Part of a small language model's weights: untied embeddings.
Each number is 500 + 40 x the weight over its row's rms, rounded and kept within 0 to 999. Layers, rows and columns count from 0. Numbers have three digits each. The size before them is the row's rms in percent of the matrix's.

# up: layer 4 MLP up, 1216x448, rms 0.126, rows 726-792, columns 256-319
# down: layer 4 MLP down (transposed), 1216x448, rms 0.0437, rows 726-792, columns 256-319
# gate: layer 4 MLP gate, 1216x448, rms 0.126, rows 727-792, columns 256-319
up726 101:485431569493495500478603509436456527494508474506467541489470531555506519500533524503506493542529428479483576540462452505480542457510448510528481477587400476467508509530474500536475539507533465
down726 102:495449455487537521510503503509423504453497487449566457508512572464522465527540461491509502508442536465503531462558540491487524507522511547463477509522461554520447404480538494478529544522503527
gate727 094:498595507593486575523594512519584511502434568469477504525493546421449493506492406417511439454477514484557577471527473514494536518460523447441530434562534504525467471486368551492525502502516511
up727 092:470463546494428492555413444510556574556515468474470386484490461561566465483483513491451574465495476556489500486566414499503541472558497555533406515493559517503509481511534495482487501475482535
down727 097:515456493435474420524498521463475470508400529486524489437531491487470525490438520605472512490485502564523485580465495420593516524478490512520417517483547517447540504520540472451520542508432541
gate728 102:529513464524468461546475501450540495445467603554517492444481558494427485428527442551489504529496414432561462538524470490530500545540498454544481494530509462474483607559484413504545514528446514
up728 101:473489576522463495497524475490581465544511502509501540507478467460470548544472489464449427524421518481523488495501484456557489537533495433484503458561550554398434514494480497466515550491471546
down728 101:451519553472546439522508467510496486475576425465542479525515465493472584442525516448468519534507520518424508457515415431426554514492499539534495544502445470503498486471555505526514438522424486
gate729 098:477445471475514519542551581534567527467559499485506465487530489484482489496499537374486445471545498552468488495519513549530518494423519512491430489473574484482492548523545515449563522523464537
up729 099:530520527477540511521499516526480478508583468497439477556490449492504515524512533489515520450492474446503510499469495436563509524558501538508484508548517488488532478567494562401490480482475475
down729 103:511483472569499475513527454516501519486596501552569449568465548567490464475606502461479465479533519517500472553512479493521559439504537470483487566568460436457461520545475536514436545465563537
gate730 103:462456488603459532431610446509469525484481468464486507482440527465573506517500461458530528466522491563496551446480423469420506458519540545561542520425524533502478488471495438499450569546484510
up730 100:444399511406501492464461451525445484527540421509511489431553509512482542523405573415600394481428481511520453488569414497526449494448521475508449535462504517384469512510592503498511486442587533
down730 102:460455514498501468472452514498447427542558576512474465460528503539519455523530500468490508537461539505521498484455456514493476498429449515555497514549453522485524484426450532448458478475504516
gate731 098:532526501451517533599516534514460479489448513498435530543528442477506516471472491473437501485497492460451532547487529485557463528470433480523587502517507438537525462531537420463458526484407473
up731 104:521555530478528545514482488513542516421502423496619553531431572458549490556491519464394465531512490469485495542532513502489554530529465429499525491468523510458441450438466476508489524442453568
down731 103:553479505550564487490480491533450426522482508486508517542555514488458401471530501501468534518499563491489453497473489445535413517545462475474490538458508553546523475545477510533469454476417521
gate732 096:495460538395495520497538439507487485444488474504520558534484578495520566504495517521558516475496537509528486586488501496520485527456576504541516540603575575540510557474549520550520500511517546
up732 097:493504404503515518488480486459559460516392523522493441480545507426465545535481442507579459550532517529413515525501480445542456469491531459478544438494480533439497548483463550539500498535552481
down732 099:505521520534501471489555556474524504464428518449475501493561490479491477529493513518474441517459554476424455545443440530467518488492511447513453482507512562499533524470541430504526466541553486
gate733 093:591504531505462458579527476572479511468556592501479553526457474479493467451511496573521466524476522444477454542531470476478515463446523490494493544482544467523498474585524530463424544577457501
up733 093:481510520438560542518535556508498516485521505542531496475583507515488483574527472580498500540454496453612462438516510396522478444432510489538577470499406486524545535475558455524477560485510452
down733 096:520525562463572473545489496482482501523509532505516496477485531489460515440450514591522546534463427563571468458510453445543438479465451436529541493413474439592437504558528512469529482628597408
gate734 100:444505455480501498507500517466496526520495470519481497458501497477511519534475534521501495502508569548412441479497520536541485416519525471480550480447458569527506514467502473439499489476574490
up734 100:435490466483486465469489558503457504443485500594430463507475462451474546497513473551513509527450474444480484473541530529507554517377492438540479513536507497541575491498489498544489459490480449
down734 096:452447434480497527546555513512475529508459531460505543546488438484514459517457508504509483492547508474446510500473503577492498525528549488574474493494506482600507563465488522475488503491468476
gate735 099:506534429556519505498522471436545487483517506569481511472535583519427596516471510439458526509505525495504518407543460507516478473630448494498486421504464504459488559525444439498499548504526486
up735 102:488462552458496492493579522454459463505422453510487556527541525528557533485502512508487494470503554468520524542540547512567509462529503482439489436482486512598464493494504454449486466554480483
down735 098:429470473505497475527456541469520503512606475552563483476493515504518555498527503538556525476450435475502506552527436471534441442501597480443494583508466510496563415517522449465435484542508537
gate736 097:463524517528464551475523469467493565512516478513537500543515481527510529531523593482500480496548430520502522541468471524496549430526439550474447582420574496551557585560463534558492499487541481
up736 097:536523509525540552447525498436556528462545465493556548484469489517577397588542446466469485451443515459491530437508546446488449497516537479508516525535445513501481470467497478527547539513433514
down736 095:421464509465530500497433440469487479476512593517439511505468440435496440525504515465546433497517487477525586474540500518483542537502490489422552495451502477505523512445405493523500521474486477
gate737 100:511488477497628447411520520462525510525519499580491513512491460483447500498469472475534459501499516557537481477477523496524496531470481488506456489515501489475453539490500567484474494446486535
up737 105:469513446509550500533500477448510525508406538521451391552530509561528455495475516453491476550521492533444519545524546551522505584529507461564496535606569533548499458476517486513517539495521530
down737 095:524503505529547481463475533521513529502541493476499446487502492450487528497470544506428537477468566500519473486503482439460542501492442462519527511459458496445545621594545490558511454488455451
gate738 106:558510609527506482513522526496577593460492563552553563535500534446492473514524475483425533474452513498507509542506509467547538548472512489468547460441572463549487500522498532474372454511463422
up738 104:527544471445547486546446444472455529393444558515516542485478450542506495482577440486467554484442506556524483405512550450544445515562501530513520485529521479511488474475509482467470395501511465
down738 102:474567542513516413402515477484583484541469557496480506549505547490503557508466439526512483523499506443484507490520523429496538466478488463504534490473561493421535543429448499485531495558496440
gate739 098:506445520426498508484423549565522503532499480481482428514525559519466517496527484514443497536574521444502477500450551526584512471498468526513502410598521459430441480506575566445493539524540464
up739 095:511502511437494479513480501469478489470496478529516519554534504484547510453510544490547497508531519554550509418419483499569458439537540528485478551523464507546433536566558530521512572517521511
down739 102:518490539539475492501446504491535493483543493524556546583596491505549564542503501416454491483478594526486488494496498495585509498511543504505437543441507541493457498517489529498551568542520496
gate740 100:480473473529478471503539576491464416496408529470483577504468507482576494389497487480542431593509478425554457431501429550521518569587511533534527461486486423431402554517497507464521433474382486
up740 099:522535492511526488503530541484516517517399518422452583477476454516509515369532420548475439510466474477532440514550490480470475518512407531540571434485513436501472526498507454478500470502443529
down740 099:447504541466514483466550537502428469511426514534556460502476482576484478509491454432530518482480548509488484483477512490456482474532442562518492547462562524480536583583444503480460478545495496
gate741 104:475408445503492553500527527527472556555481501512543493569461476549485494486529511500514509485517566524527436515511502567493512537514590515503470519490501499525505425523471502501490492487483445
up741 102:555514445552519485531512520506466505479573492474525438453428509496499560495514544454498500535470487470406472547480493539550449515481514540503455542503521456494430495445454508492540555501521477
down741 100:539475491514456518475504566523557518515499466522454489483512472502517522491472463513539541468590531539442504511563475518539479473518542469492523490547509480512500561575544458472460506513502546
gate742 100:405509532510513478556465478489488450527500529521548557476566449522546529532493504500458543471515502548475519462553493427527403603465534504502502470556488548458501422515511459499509482569503520
up742 101:490520487504452520483507576523561545510472514569517503559492563588465527470491528542525512489432505475485478508480541594469464501511535467484517516528519459474472468577474566498417549524481537
down742 103:452491472498424456534522517450470497471457538583452444568426407533521518491516470524535532461473455472525423588424497543527576597515514469418427441534521540478500478539506531523499580450516643
gate743 099:565570462452504492423451467494466538483464477431538531502510593478527474507548463594583482449527462516453511529480485545473570493503473539549504524505500420445510523483454454514575529442446499
up743 099:555465473501448499435503467455537449554522511527495477554481578494449483468499469529516458473528510482529588504452502472471506496452446480467501468461540414560527486530393431443521431499503494
down743 099:497431453525563450485474471471518538481438467428497480515479445510513595491541501479554523534554445521602511431540484511401527438612526535516510490441556501511445500541474545478506480494412574
gate744 099:521559494484459457512505594504443526618524528459572546517447524495490511603471570440507507483427480467489518502525486474494465462493501486524496543521529493441509492478436432423524520479532543
up744 102:556466458527457518456494481455520539520458507423465514494523493357487514495527512383442518487542557501485540492508455529470482538532529518430588513490470452548468510454559533507527495490502488
down744 101:489500461525456538462430498570470512502550405467510536520487463465528508532446455497490409506560543469471517474487533467494529514492510552428532490537481466511498490512447516471501450464517615
gate745 099:561464474473522581582470469545512481503437532507485449503478490472469560558477465543522470490544525611502500503444464508505550467606494491560429575463503520475538538533520498472427515479518547
up745 099:499520505457460449558451514480460420584537475474501477458482538468513517510518494582568497576440487487477524495468510461510503474533584489489563559537598474557493485494555456536526614428505521
down745 102:516518527526510477454436508481486538512510535509515526476496472500554543484474564514508505511524578535442562499461483548562512470538496505504493547459470456455429539494473480510502530465488523
gate746 100:481501606468503453551502526543524494543537456480481476495525475530525515525532503511535489517484484427510521481517488512503506565466467533528538490495550503499504510482468487455456494523426484
up746 104:478521580469508439529493435539500494453510458521513499507554503510507564594483503524526584468486501466535528470521506509480523485407571528527476594508551518461489496383454518481538474554478508
down746 102:508528488509465490461520468516503485541577436536468464506497473465509524477515520527515487488472524481447554503512537520539487468505441507423546534585526480511457507454456528622465514438517465
gate747 101:469470469516454481496504448431501439468559532576517492465540475562527539507506442479545478542534535472512418522494501533491483477505543496466509533537471529491503512569479535505457596541471546
up747 099:447497461541443518574512524481538520476574494511449544523520501544452519505480587492483459484509513445468534539468486488462568450522476550464541508487426512512553546539469478423484548559544503
down747 099:506470428514527504420524555544432487424498459452502491528533492473490500427496480423558537456512514540492491518507422484502441468465472527439505529440526563527612455534526435512543539570545418
gate748 100:506491496442468450525475507561468472552457423500511442448461511519522448491440562468518416541478476531493511510556519479494469544442498433453464456465513514472510560447464446467484490412523481
up748 097:490543521467511517433507465468447493474540507470537463541489540512499534457582514486545495540486428489465411521421533497487436507487512495441483473440470481540516513537526560515495542429463507
down748 097:513476457507500454450495500491547492469457433537494488529531563488569462594450463435559485506475537415529500455518495515518518592470525478546498513463500522495487475450571443471547505508495545
gate749 098:509454531471502552539540523562518621435511496500576477503474471460496446449513494521431486514514510438480485474457514501497527476468527481498536471466424436380510502479525496522463499521542449
up749 095:523461506484470485434505548482451538480525511412484548475464462480498571473491416505488538518472556481510494452488507535489585461533512484568503482492491495490572414472484456549401476504518519
down749 098:519470493502517507490493576527529503525468574478564448516396503488565472537469510458492556468471561461496488487461491539497496488450494505430509503554504554521491484471521556514444486467532434
gate750 098:510497528555463527524513502451481480418465455472489530535477476488511497589537524412440549556457579578442494514522529496513519526458464458494528415458468522453496471596497524521576520479505480
up750 100:445529472458520567527485511457525574563502557458449532463542532541546501488557471539532357503512511541521444468504497482495540435514509520497576514472476526528472427506457453470527506471399520
down750 098:501506575478561500449434487545456612489508509510508511489546516494479507496488476554533378533509502620553484444476456559500465462428477487497564559505504592468437464470539530530530434550436501
gate751 105:436558506490542505538538462480541544548516489436488499530509496532431473507504509540455471470522524486454485480498524527487528513521523452458520537505534597501517484442488538536490546458529595
up751 102:483458483543478493504495470574503484549491477514441402504463556543500524505504476497459578416523494528546490553590491480482545479491513533563504500449598484572483469463464512552548535530524496
down751 106:532470552506522464519442560508506480495598415500433528431537490458468558455468503496472537509542510578474456557515586518541541453554519499493479462488513538406457544463496486515465508512460563
gate752 098:487556486476477569504516500489522473524493482462443465538495435555480436505483452511464541518508520474525513495506532499527488543557493473489460561475478437543471491521466517521428491519509481
up752 103:462524490421416519544579535508505475458486459478492523522459501503487478527465504508432442507554556472490447497519503429478555587561503529516488554460456518541485451483448414590463502482539483
down752 098:561560426550525512490463508451431452487460553473433474507531470528509469520520504531465546530497517497503488486515432528496572584486441491470594514474545466510489537446578486446465486459503470
gate753 101:461524447531463473497487508511519438533484583424568486550539456510515546474375483561507541541475518481487584454562473562524519513499519519545558503497514483385514448524513585566542562523445480
up753 100:479490527495520538517473487461523537437439464546517473519496535435510557491455455492498554533484519496469510416524551517538494511534487499536558444439555482469489421518506518502532552490510488
down753 101:528507555526552485482539533500480529473495492595481455445483473459515566489552425482452457509532445519536462485482479538519456491514511455524527548462464388578538474487539467454505477511556465
gate754 100:539474482579473539576526484506510551549501523514538543495468519512557497574492516535468476424449493496550500448478461433489571525415479474492462518413483475491531536545514515509465513491484477
up754 104:517486501457475418468524524531490451487439492517509522480485503466404452520463522452510453457590501523435514473547483550478484423556453524482544569474540487500476512561475526499433498507523511
down754 098:416524536567520507537573482553571509482550535536544497484534470483511554540504457576487471514479414403488461511479569503500576490464516457512501604452484586516424495510518465575519486468539569
gate755 106:521530506446513478523566460455523531486517483502586542496541470517459539475549420496505534508524486522494460472489491417496483526550526529458485531444533476411536472579492502522497478538469541
up755 106:504453507484499435454496486544513445480456531581538505535505452479461528431481506455547489493496458480447482514533505478518445463392466562492509467471519559430495597502542542529432519507580438
down755 099:465472495515499508550449567520502577503539487493491606479475556501495447546544544468509566450532525508498503407492473478458513600597501563532525503470555516523461508595528459461521505457470443
gate756 099:522491445478470535512562529545563499502502513455485553526471471455478578539534463556491553437443497461530494506531429473457492453507444510511494468420461560544493548468553558533529505454521511
up756 104:444455425512440482481486481469578408459631512493531453457495491516483550590493526528564596443441526474540522547491503501469472497552577515545536537463528551510551472537520491453488447420495510
down756 099:497448500447494466575468492491452504475473462422541509616500483414527536457549551420483525517517467447454456489485466503447509502477528513585507483427555557444516526494470462511470491442430497
gate757 095:485562530478407527464572527560594593468515571523642537545437493478519469495524453494516549435486509538461521523535483459499445555517516441476507580488492504492516575532508566437529484552505497
up757 097:470532552475489456490509532491597472419459571506580517485473513502514528512537522465506517476498524530475516528537452517477562550508498523540557494490519558495549559524476524467534482449460433
down757 097:483503568451554442516511581540507548516537559546527534497498539466415520509476481552502528495445420473464464491546553589445563533479420563505459569459477552528548580490573496460569489485416525
gate758 093:477496511430458507454436502506515461494565587430418506496503505531457496482505570490554498501518490483476516561467481466518466513513540495546517530505498518464554486461478493512432537501561482
up758 095:479505457478552408586497590464468472464509530563549497535482458532528473594557523480489524405527544525565529504499516577514457565546449507501507509475494487483469560514472462548546492436531524
down758 099:573461454539484514429537502446573505557510502483460551494556429555428463563503543445493517509486545508474522456493577551479448478479446506489510488534527499525490482495444532534490508500485546
gate759 102:430477509474481470492466520548455516554453545502497476553520493512499405512513534409518535521545613590508520482549491425549503503551500475488481488528525525462484512473479535465532487441405473
up759 105:399451446515537525529533510542498490446530469540500444465531463477469497495510459490502503550517441486474517475546521457447506551529534523517477550566505587485453468496544522527506568510474573
down759 101:508522469504562439581522494501460554535464479483543496438512463479584492511532486485469542416520557494483569555469486477549466592535491452543538472521472552500516513477550503511485504478478526
gate760 099:483518443459455605474520492485505483466464516470508479512378464576512479529465480490510515555512456541480582493486501440497463516529415474529488545559491455484448556494466536466561500523524555
up760 098:536486483542534437493513468531497519489484547578456495496498526527461573518556465440584528498527513494509537520507530546486497562418508494458549585437509470489527458472531510483429522540515521
down760 099:455488491519543498503417488546463446477473591534518504471476480507444538495502542495462505527534457520555579514458454523470551409464512507468536556474474500509496477467462455463567455534550455
gate761 104:484489568503535511493496497470511508478438483553487470518522473556522450491495450489552421516554535486483567518498487442494511473419494514501528453484507376488520558501479506504534502458605428
up761 103:461513397500517584472483488511497565603536449529512466526561540552474522476537504518442519425512483587528499467500501535497493484474521459431536528550477517526513514463502450495550496612486556
down761 103:501469502455504489570480580495473549520459460517504541525478444411565451514532503502566471516504403477558514500518450495502493502606524536528485533515511528444479484544502524443452447537464510
gate762 093:467478567422464511503589474459540425499579494457497491510472560419573513543537477561540509566444491470486383441465527450529485549467484502566529545509446578516476482478576500505508457542556554
up762 094:502506536448557491484448496498517483452571605463551489490524475503485538538493505553444586512464446501403462503512471460533456485535520486478436553449448480523501490485535522558472466539611510
down762 095:501516480431442550550589537472436475532470441470489411558544583520496501476510531540493505494493532482492490451470497401507457462550420498512490481519486462539505438470470531523420414501446552
gate763 098:462448494491505469532487591503512479471532488463424455540513524477487478511513498539524449473519436414448559500431469468479493527506502446476544508567510464509513427525496521500468438532453549
up763 100:482442501475469427480515520530499481503568533531420518465513558489393485547475525457524445469492468509524465482519547508528481569517540455463502460548464509446463487491539521504446461490550475
down763 098:515515500523552530475509518505480483466515571444536484485479476453507469586504512466507461454561503490600472463461432535496519570461568430487514470461593471461509488450471497456490457507493535
gate764 095:473507460575552476464520517498516455456479466521484514466403450484553464546552526442476441467495480546488470430433473547426483523494589460462453448460458496483508498425538527501503551469570547
up764 095:543556514534516529497478474456575625556437523483508523444484508496416537477530545546479517494473471480515503495492536446464486550449582453448478456540473532549463500467516493540448440470535453
down764 097:505493478524497510429425443567510551557526440515472557525471473565444438503474567447498508505576542482523511526433515507468445536452499474471618575443502510453495468498561469457484429472506467
gate765 098:484587523567547565512464479568486492486483536483491470550430520487475523504479459511452497506502476546510529512490481506548545481491471526477480613484434528527533500466509477516567547536538554
up765 100:550471478413518503534509467425497460448512500533512484549539546480445557483530468507560538493520556507554493531567519535543515527529545479523517409588516426554528483475478445505519474440474586
down765 097:530548442519510532486478495479553554459532581547509544541515505501515557437461442532530546526498533484492524574455524527425580538587486443487488402466545489535515508505469475515503370497497486
gate766 108:538489538539428524469482478487507517441472469520546528455514474481455446547525591483559476491441516496513511594489550499515502517470511499513533441443487494467541519514425467483528482464483498
up766 099:554507476564507491490441500461534452491528538510574537556531481592495462470550507541588489488607436505503538535415524530451561460504590552538557512468584494446598469466528454517535504555505437
down766 100:500514508459445487486563503472511486486603447524502489431492506508537485479494492459518500546500483463520448445550564404461492471559519516466522449508523488417502472468496527511447448507494494
gate767 101:499537531466540476459495605527503436442429505434539505522463474484515577504523509503526497469515565446481537511547446489508383548550503454422502539566530564570479481494440449552509506493464457
up767 096:476529455573502525491498438532508478464465549533495511523527457488483469577439574525538601506497552544502475431495482477497538493517564515568507528499476451494521547517419387482538476447543424
down767 098:546479502470473513505484453476443479511469502482509419482498464517441549542562509511554476541485559536541484517472474468534514471524505520508549499489615489499475485462546415497496493493491470
gate768 098:551525505436471509487490519494485515505538536450496476476526529454541526534435489509481498517407514486541510472491554546506468465538530436578502440535507506481549436528517481417478580460479474
up768 098:464473531476506459479465525561562560455539507549487467542518586505481549530494587538461500553509468507445490523446474482508498540452432477523510469469515506456495491426505568451479551464474564
down768 098:545528530497434494504521549467447489486461541542450521430498515483523447471594469448432508547486450405481547508468449520423482457469460525473511587525518613510525521523497567449482590427525454
gate769 103:478501499537489479502573536491480551446464417593486453515537568521484589464512489457500543513537454460552518541394494467523478586460500507539516499401527477542536524456498453493543520465495471
up769 103:455470482471522425548501478543528404557561564498476448445459406540532498509486551524431509484483531458526541574493520474426526459449549530506493464505440509547539437446457486520552512456451459
down769 100:476495528523453452520517525491469463498494540630529518429484499504489512498477489525506438496506583532591484596469516491639492504526445543454465488465460553556493504518496508475453426472495450
gate770 098:495542534441492449548523453465493541514517542501497435481512495476527462546548449579470544542530550470494478569572564541510473503450482477526509434498464445482580489455490502560511448487517441
up770 098:466479501485450526445481538557497454518563447479453528525521502466418553575551594498445404471514453474460484489470491585429465489486496573469531435463511582555465504531486498491519531497538452
down770 099:556570532517565467492510482429524506441547461560586546479496628485399430412514531479489555460542458458524464448461462493501533527503491540470462513512493480450519527518462518450454486513490509
gate771 099:522484462480515456498473465514520488618481510469489508503559487514507571484463430501552458572402494506492497509495481555548536415517527460490435565568518555451439521515497533456466454507464481
up771 101:507542505491502551571412504447489555511526425560516549442540503458483463455467489466498462517505545550478499443477511556557475532423440542560458501528527460499522476535517523531532520543505516
down771 101:471507455461429484578494498501522513473528480497470483523485559522483534550493435546560484462472504527431521477534498521498533456488524551507513479494483492378471558446511520477581499503536484
gate772 101:471578512499470528569492452509510468490512511535500473483531495522413482556568465548493515525523479513477461469537491483545449524561535492490525497546556541543514511494580452485546546518444547
up772 101:503468490460451444490439474466557437447436518462540447503509558528467499494571523558479542542493540514560495412507517444491422419505474492534444540505565494550451540563459397499484508488490527
down772 104:478512421502533522468531487491481527480505469494425482496454543581505511457493469505470455527449495526523523466507510469550531486559420529591516557487487487524470549537518540504463616463466435
gate773 102:444495503434572510497454516503494520455539509443532507488538521452500503456504546509456549466491536499537557555494512535508522472479507493503513419537544528403487474481509430599459481545525462
up773 105:494439471482453524494516540503499484469497509466446429452529479472550475511513439586464503455504454470528456494449466548520585479472526522462514478475560470478487531501451482506545504476497530
down773 104:520530432555466489497482479506476521549487501547487520557544509548491518470523588501486542438485435493451518549486476502537444496478506504508391523420467511546485502536502488475506492568515546
gate774 098:505530540485461509433507459562486484501493458512462550494449429464456469508425573476535579501490521497538462442504512498534517481551519512494513557485480536505472517488555493534475545457485545
up774 101:455428512504481471477491530547510487476596490524446519541450476482469471483494465541527460432528520508503534532521436460489468478467519492477459518520478520426420507469518435449473546451504501
down774 098:537488535484435561503465487547490551479530446551525519566520536499502556470520585557511501514503458538477490509506478528500483535505508485500499460489571438530498494486579504487498456412514466
gate775 100:535470478457552469554430515441506529519506589541589442471539488514487511425560513532503498502481471533499472498506474465501587476456459484522512488457549487482597552550460485441552577491465461
up775 096:502477407568487499465469498497443498513458516432522514522505546533533473488534532469443592409539496514384443489504514520557545460503433526481429500473513473564452593503526545496514549521450530
down775 100:475492484513560449466517521434493537459446552524505494504585493457509477433523495567533431455521467395473524523500542520449428476534474536434496485525515481543456502419505492454476545571518569
gate776 101:466458444484538581553487455449487503539449468490479530406519487505490501459550514498530502523474508471498464435501503534503550482545464480561568491489526466433491534458571483541490512512449543
up776 097:513483561514537417450500477524480518556557512550532498525474445466466502523487470501413473495473533481519433524506503427440509518487427534472518518429484492545507548444531523499563484464459484
down776 099:514581362533469520502522507455452453503495564460459477534540481451495460515496444520517519466459491537429510485485574536523515465536472446548500499485506479482510551517511501484449497536481523
gate777 099:501510512448548462510511483496459498477455517498475484497487472459536527480473459537465529485470544547507541475462451479484555507486531418512500421471474508489509461476461493526404465508508507
up777 101:500509505514514483486465520451501443375460539513588520552505441447448528460468532424512518549585525478595456536558499439478545455488548499537552415551481486510492521552504476551568487543531480
down777 100:545516500448538551567476436507508483492470508539522529441462547479491511493545507565493524512581452496498533472527442484479461562440460481514480458448559487502499531523449471468457473511531499
gate778 128:544549545558564591476462462555533500436435501515540588539511496538493462439494431529491462498473469526447405500556433487481487449441564528522471483509547462493538505573464521478491521483451523
up778 223:484522497511492577515446436531551539515505436501475504478459454524480440442512492482512480471522472516477448518522525528481454524547560486488364524465491461482514529533489489461415468464501514
down778 115:516533511583513584525464496473528509495444499464509516507475418542478498485463459467482498481493500474533490500495524530501421511551551507467453517526492457460459527476466469459439456476510485
gate779 095:480519408431467473497513497526577516423480444472554510450473514510472494546541481496498473490485519533480498496522466492557538489464518541466526517477515486505568486447485523458478473519398529
up779 099:504521489437430513486545544457498528485493465549593573464513534558543526558511524515521431542553571505486530552571526571579511484461564446443572468513504521477573578467478458477470493512502568
down779 100:508455506553520463404429451531471495467511503479449457530494461553533489538596500555536496581530473456514509476497441486539480453505510522498534515474483507472538524459557519436520496568555457
gate780 099:472445572498503488504462458508496449505512418483504492534522487423533476488502470482508489486557488509514516544426489528453534516546514459421581554480467504493552480466486520470471497459421540
up780 105:490469394478495459466605546529501471521448515584477534566498537483494451606503493478448524545528547536556515575520440463539466525482530551479496530469524534432456529467505510475468535475514537
down780 100:489540488523518395567491499437570501520555489478500577478415422525483469495525485494502437572549490446504536431456510474386453487522527509467537444475448449559526463482500575483467501462464470
gate781 099:455555540551459512456467562475480466428477482472498513562503479458561454491513475472484412471555531572507459520488432466494398478425421514513530513494510565546500498465487523459529536496458471
up781 100:485587499505519475512513575460475550505503475505489501537453549435569452521475574489548416552511467543512448505535460515496446465384443468498577518485581518568543546446467523509447545487494502
down781 093:518517485516529478522573504513513532503479491451519442566475429407472552530427572508473472425540493488508448516466497540477527472458492513572475488526537620464420500490499441498512452567504482
gate782 100:462477511474520451452479431596582554484519486436509500484508493518498529529611462511485471484486512436524453477493468594490505516514518518472495484492542566512595466521552514518548474503486479
up782 101:494514445565472491453545567510486471463447490489506492482495511453476535522523562558529515495514425505507499506480498524516566517484507522504498514509490468488529526548503506448514516480463494
down782 099:521552475515547566428465372518427533473541538596529488547468485518508507456491422438528519500513547508540496510504467443510500492536434427502427529482489458560487516526421409555502504567431528
gate783 097:501418510496486496507487481530534482401488433558537482511545500500464502575542486574504491481530453484471469464525472600487451482539489435525539491455555489511484492519505583554453467488503420
up783 099:563535479455519571524514471526501510529460529506504551566449460517479500516555532486559456515528565515442509501484484424494441504473414544495486490474510507504436456454527500443513491457461469
down783 100:535582532482549469582500536484489531483482533483520515571512544513550585484548509507508539514456497563495477494510624441545485539459526450472515511530559509486575544468515507482510494422504536
gate784 094:548554532560521530512490498473479491485510498467549511562486516540483453487513522491482452550540462558542518448487563476524540512482462499459458541494485519394527525529517450577539503427547552
up784 097:495540519566463522519545524541433425488580503554542476463499439480532577495511496524506595425521498542485506495458520490470507584522459521464483494592442529492477518469435487503515462479507493
down784 097:558474469531494479490443488515488466551461487557440488457469526544504433567526522487550537491507481512469518493490551459497519463435552507526470526478540494509457467459536502522523450529471524
gate785 100:510483469474460409498501481451444499482490482510473532504505462406504580630505526540469515493512506475534565514477516461564552580556519464470540485504395438508498424519597452472460412565475572
up785 097:496529510474479487472485493549496476531468542533490458531551470463452454494431487452564481491522582538499443489509496538544505499529519540457505507559454557491518542529560546489518510581565523
down785 096:508525521502470503536499581470499514522673528382532453539538464403545503525509479534509584529495508520448496479469469552498510565504475499455503511602497495469588472492498562464468460417510477
gate786 098:507549504473492487508487520456447543519431554513432511512425526556510547464469499521501561474468488508526578481489475470399491428470507494536511489505475562519432516461412497501494459516544467
up786 096:531506538478453418440477501474582528419549497497491441536479466460552501448558507547530553508562493548554478534474479541462522564585491453475410519524580529506470539475539496519474556527498505
down786 099:401495484510445369485492496500485438479489437484507574524476476546488502470515483466540535475504458478559520473508448522557434409474457501463476484524465507507507480537512441482495431545496434
gate787 098:448522554461485482452489506441538511535522513478508567500530522506482490472512476494506412510496465468495450484559512565501449450514606440506502471524446432498470487515539500515534496483479518
up787 097:497487453570442544559484475518482532503526447458503474543478536511499515454533478464496509524550521487471546463480493474550475487504429516505493543428496574521510522484498398522487457472504434
down787 103:490563463542438539474453585492453503551483459535499474500472511513507463481453495481467488424470599496446517520496517442568539569497436487516568442517485549489514495480501451508558429519505532
gate788 101:502498495493465522504507546530399451495429515465455491482477478488480495517433505513454496516535490503534465456462482522481484492427421569510489572490518486562513547493502528518507451504549513
up788 098:531462493437435531522472529514405450573466483498466480457559568477490524518491468504559486558482533510474524443502499482522551563473442501529457477430532563541491522458490492483531564463534448
down788 099:428540539529524373534496465509459492508475505454491548480459503446558499515551462502540459477462481498560488543443541482565584464504585478405437380481486453512536521495550520493500498486545487
gate789 098:514526475503514518460501486421519550557452554492470558486532496513496482527498547518551491494561605506417554423478511507482435550505491523486498480474480462517481559453533486531532563496435459
up789 098:503498503501467560427480547455446464482466456531555600541504518475535512550613617482537542485562546453551432499609473523443427433490508489532464476507492487540529491464516509525533512542463529
down789 097:555521498456473426455522558491521464474516489429492474607516527526526497461510509455543464480522543552488526527552508482512483498446575414516511531519496544456520548558439472529486528410546549
gate790 102:495472508560544551438472462514561529509468497550494511484500426492497477530464558490488465438517538491502535494521545465467523486492481585509440512552523501464534530501473500522450522526527536
up790 103:477497395496456486523523588506551477519457419532544477465492529535532538444607538557471579486522432419503490549438471502512466522515535389563564482491469514543480483434503450437517524453483469
down790 099:498546443436413511568540521550530480461483478515416542562556549514434489468534495538495526527531542467505478481498483538507491409561508409423532498522508521485501473443492468448530468477473525
gate791 094:454552450463416514417570518504497454444536492505509548557422423435503530470507449515508488505477454483577576475500426486387502453508508449503596545471560538496508548456525512544489499542532513
up791 096:549521538500542552535499447494387585564517484497541518469482523518520518449488516496489486438487504468533520463446491448471456523515498473553476561452487569513465510487504475470507508515506522
down791 097:503549503505523523425521484499509469483547438506503492471501485461505465519474500500492507437452468487539512535453542509544490511540462410478477492516494473537519504503519484510507553520468507
gate792 101:565502485494489494575472513412527579436438515434577554519529485556427524583453463520396516440428546447446528447525503511560520530485456407492543522533492525464495531502510542455501476537478521
up792 103:527531488485443510536400452469566571425508456510494570504524458568521501522506486522565452533458439506553518507499534417503488490498496494462551515565465495539485551520507505522482425458518497
down792 105:486532498500507449450479459545514533486431498384526516476505473533515456569555483481514474500542529515586494490524446512538456504459475545438444526521461427466510593566477492510456467467450441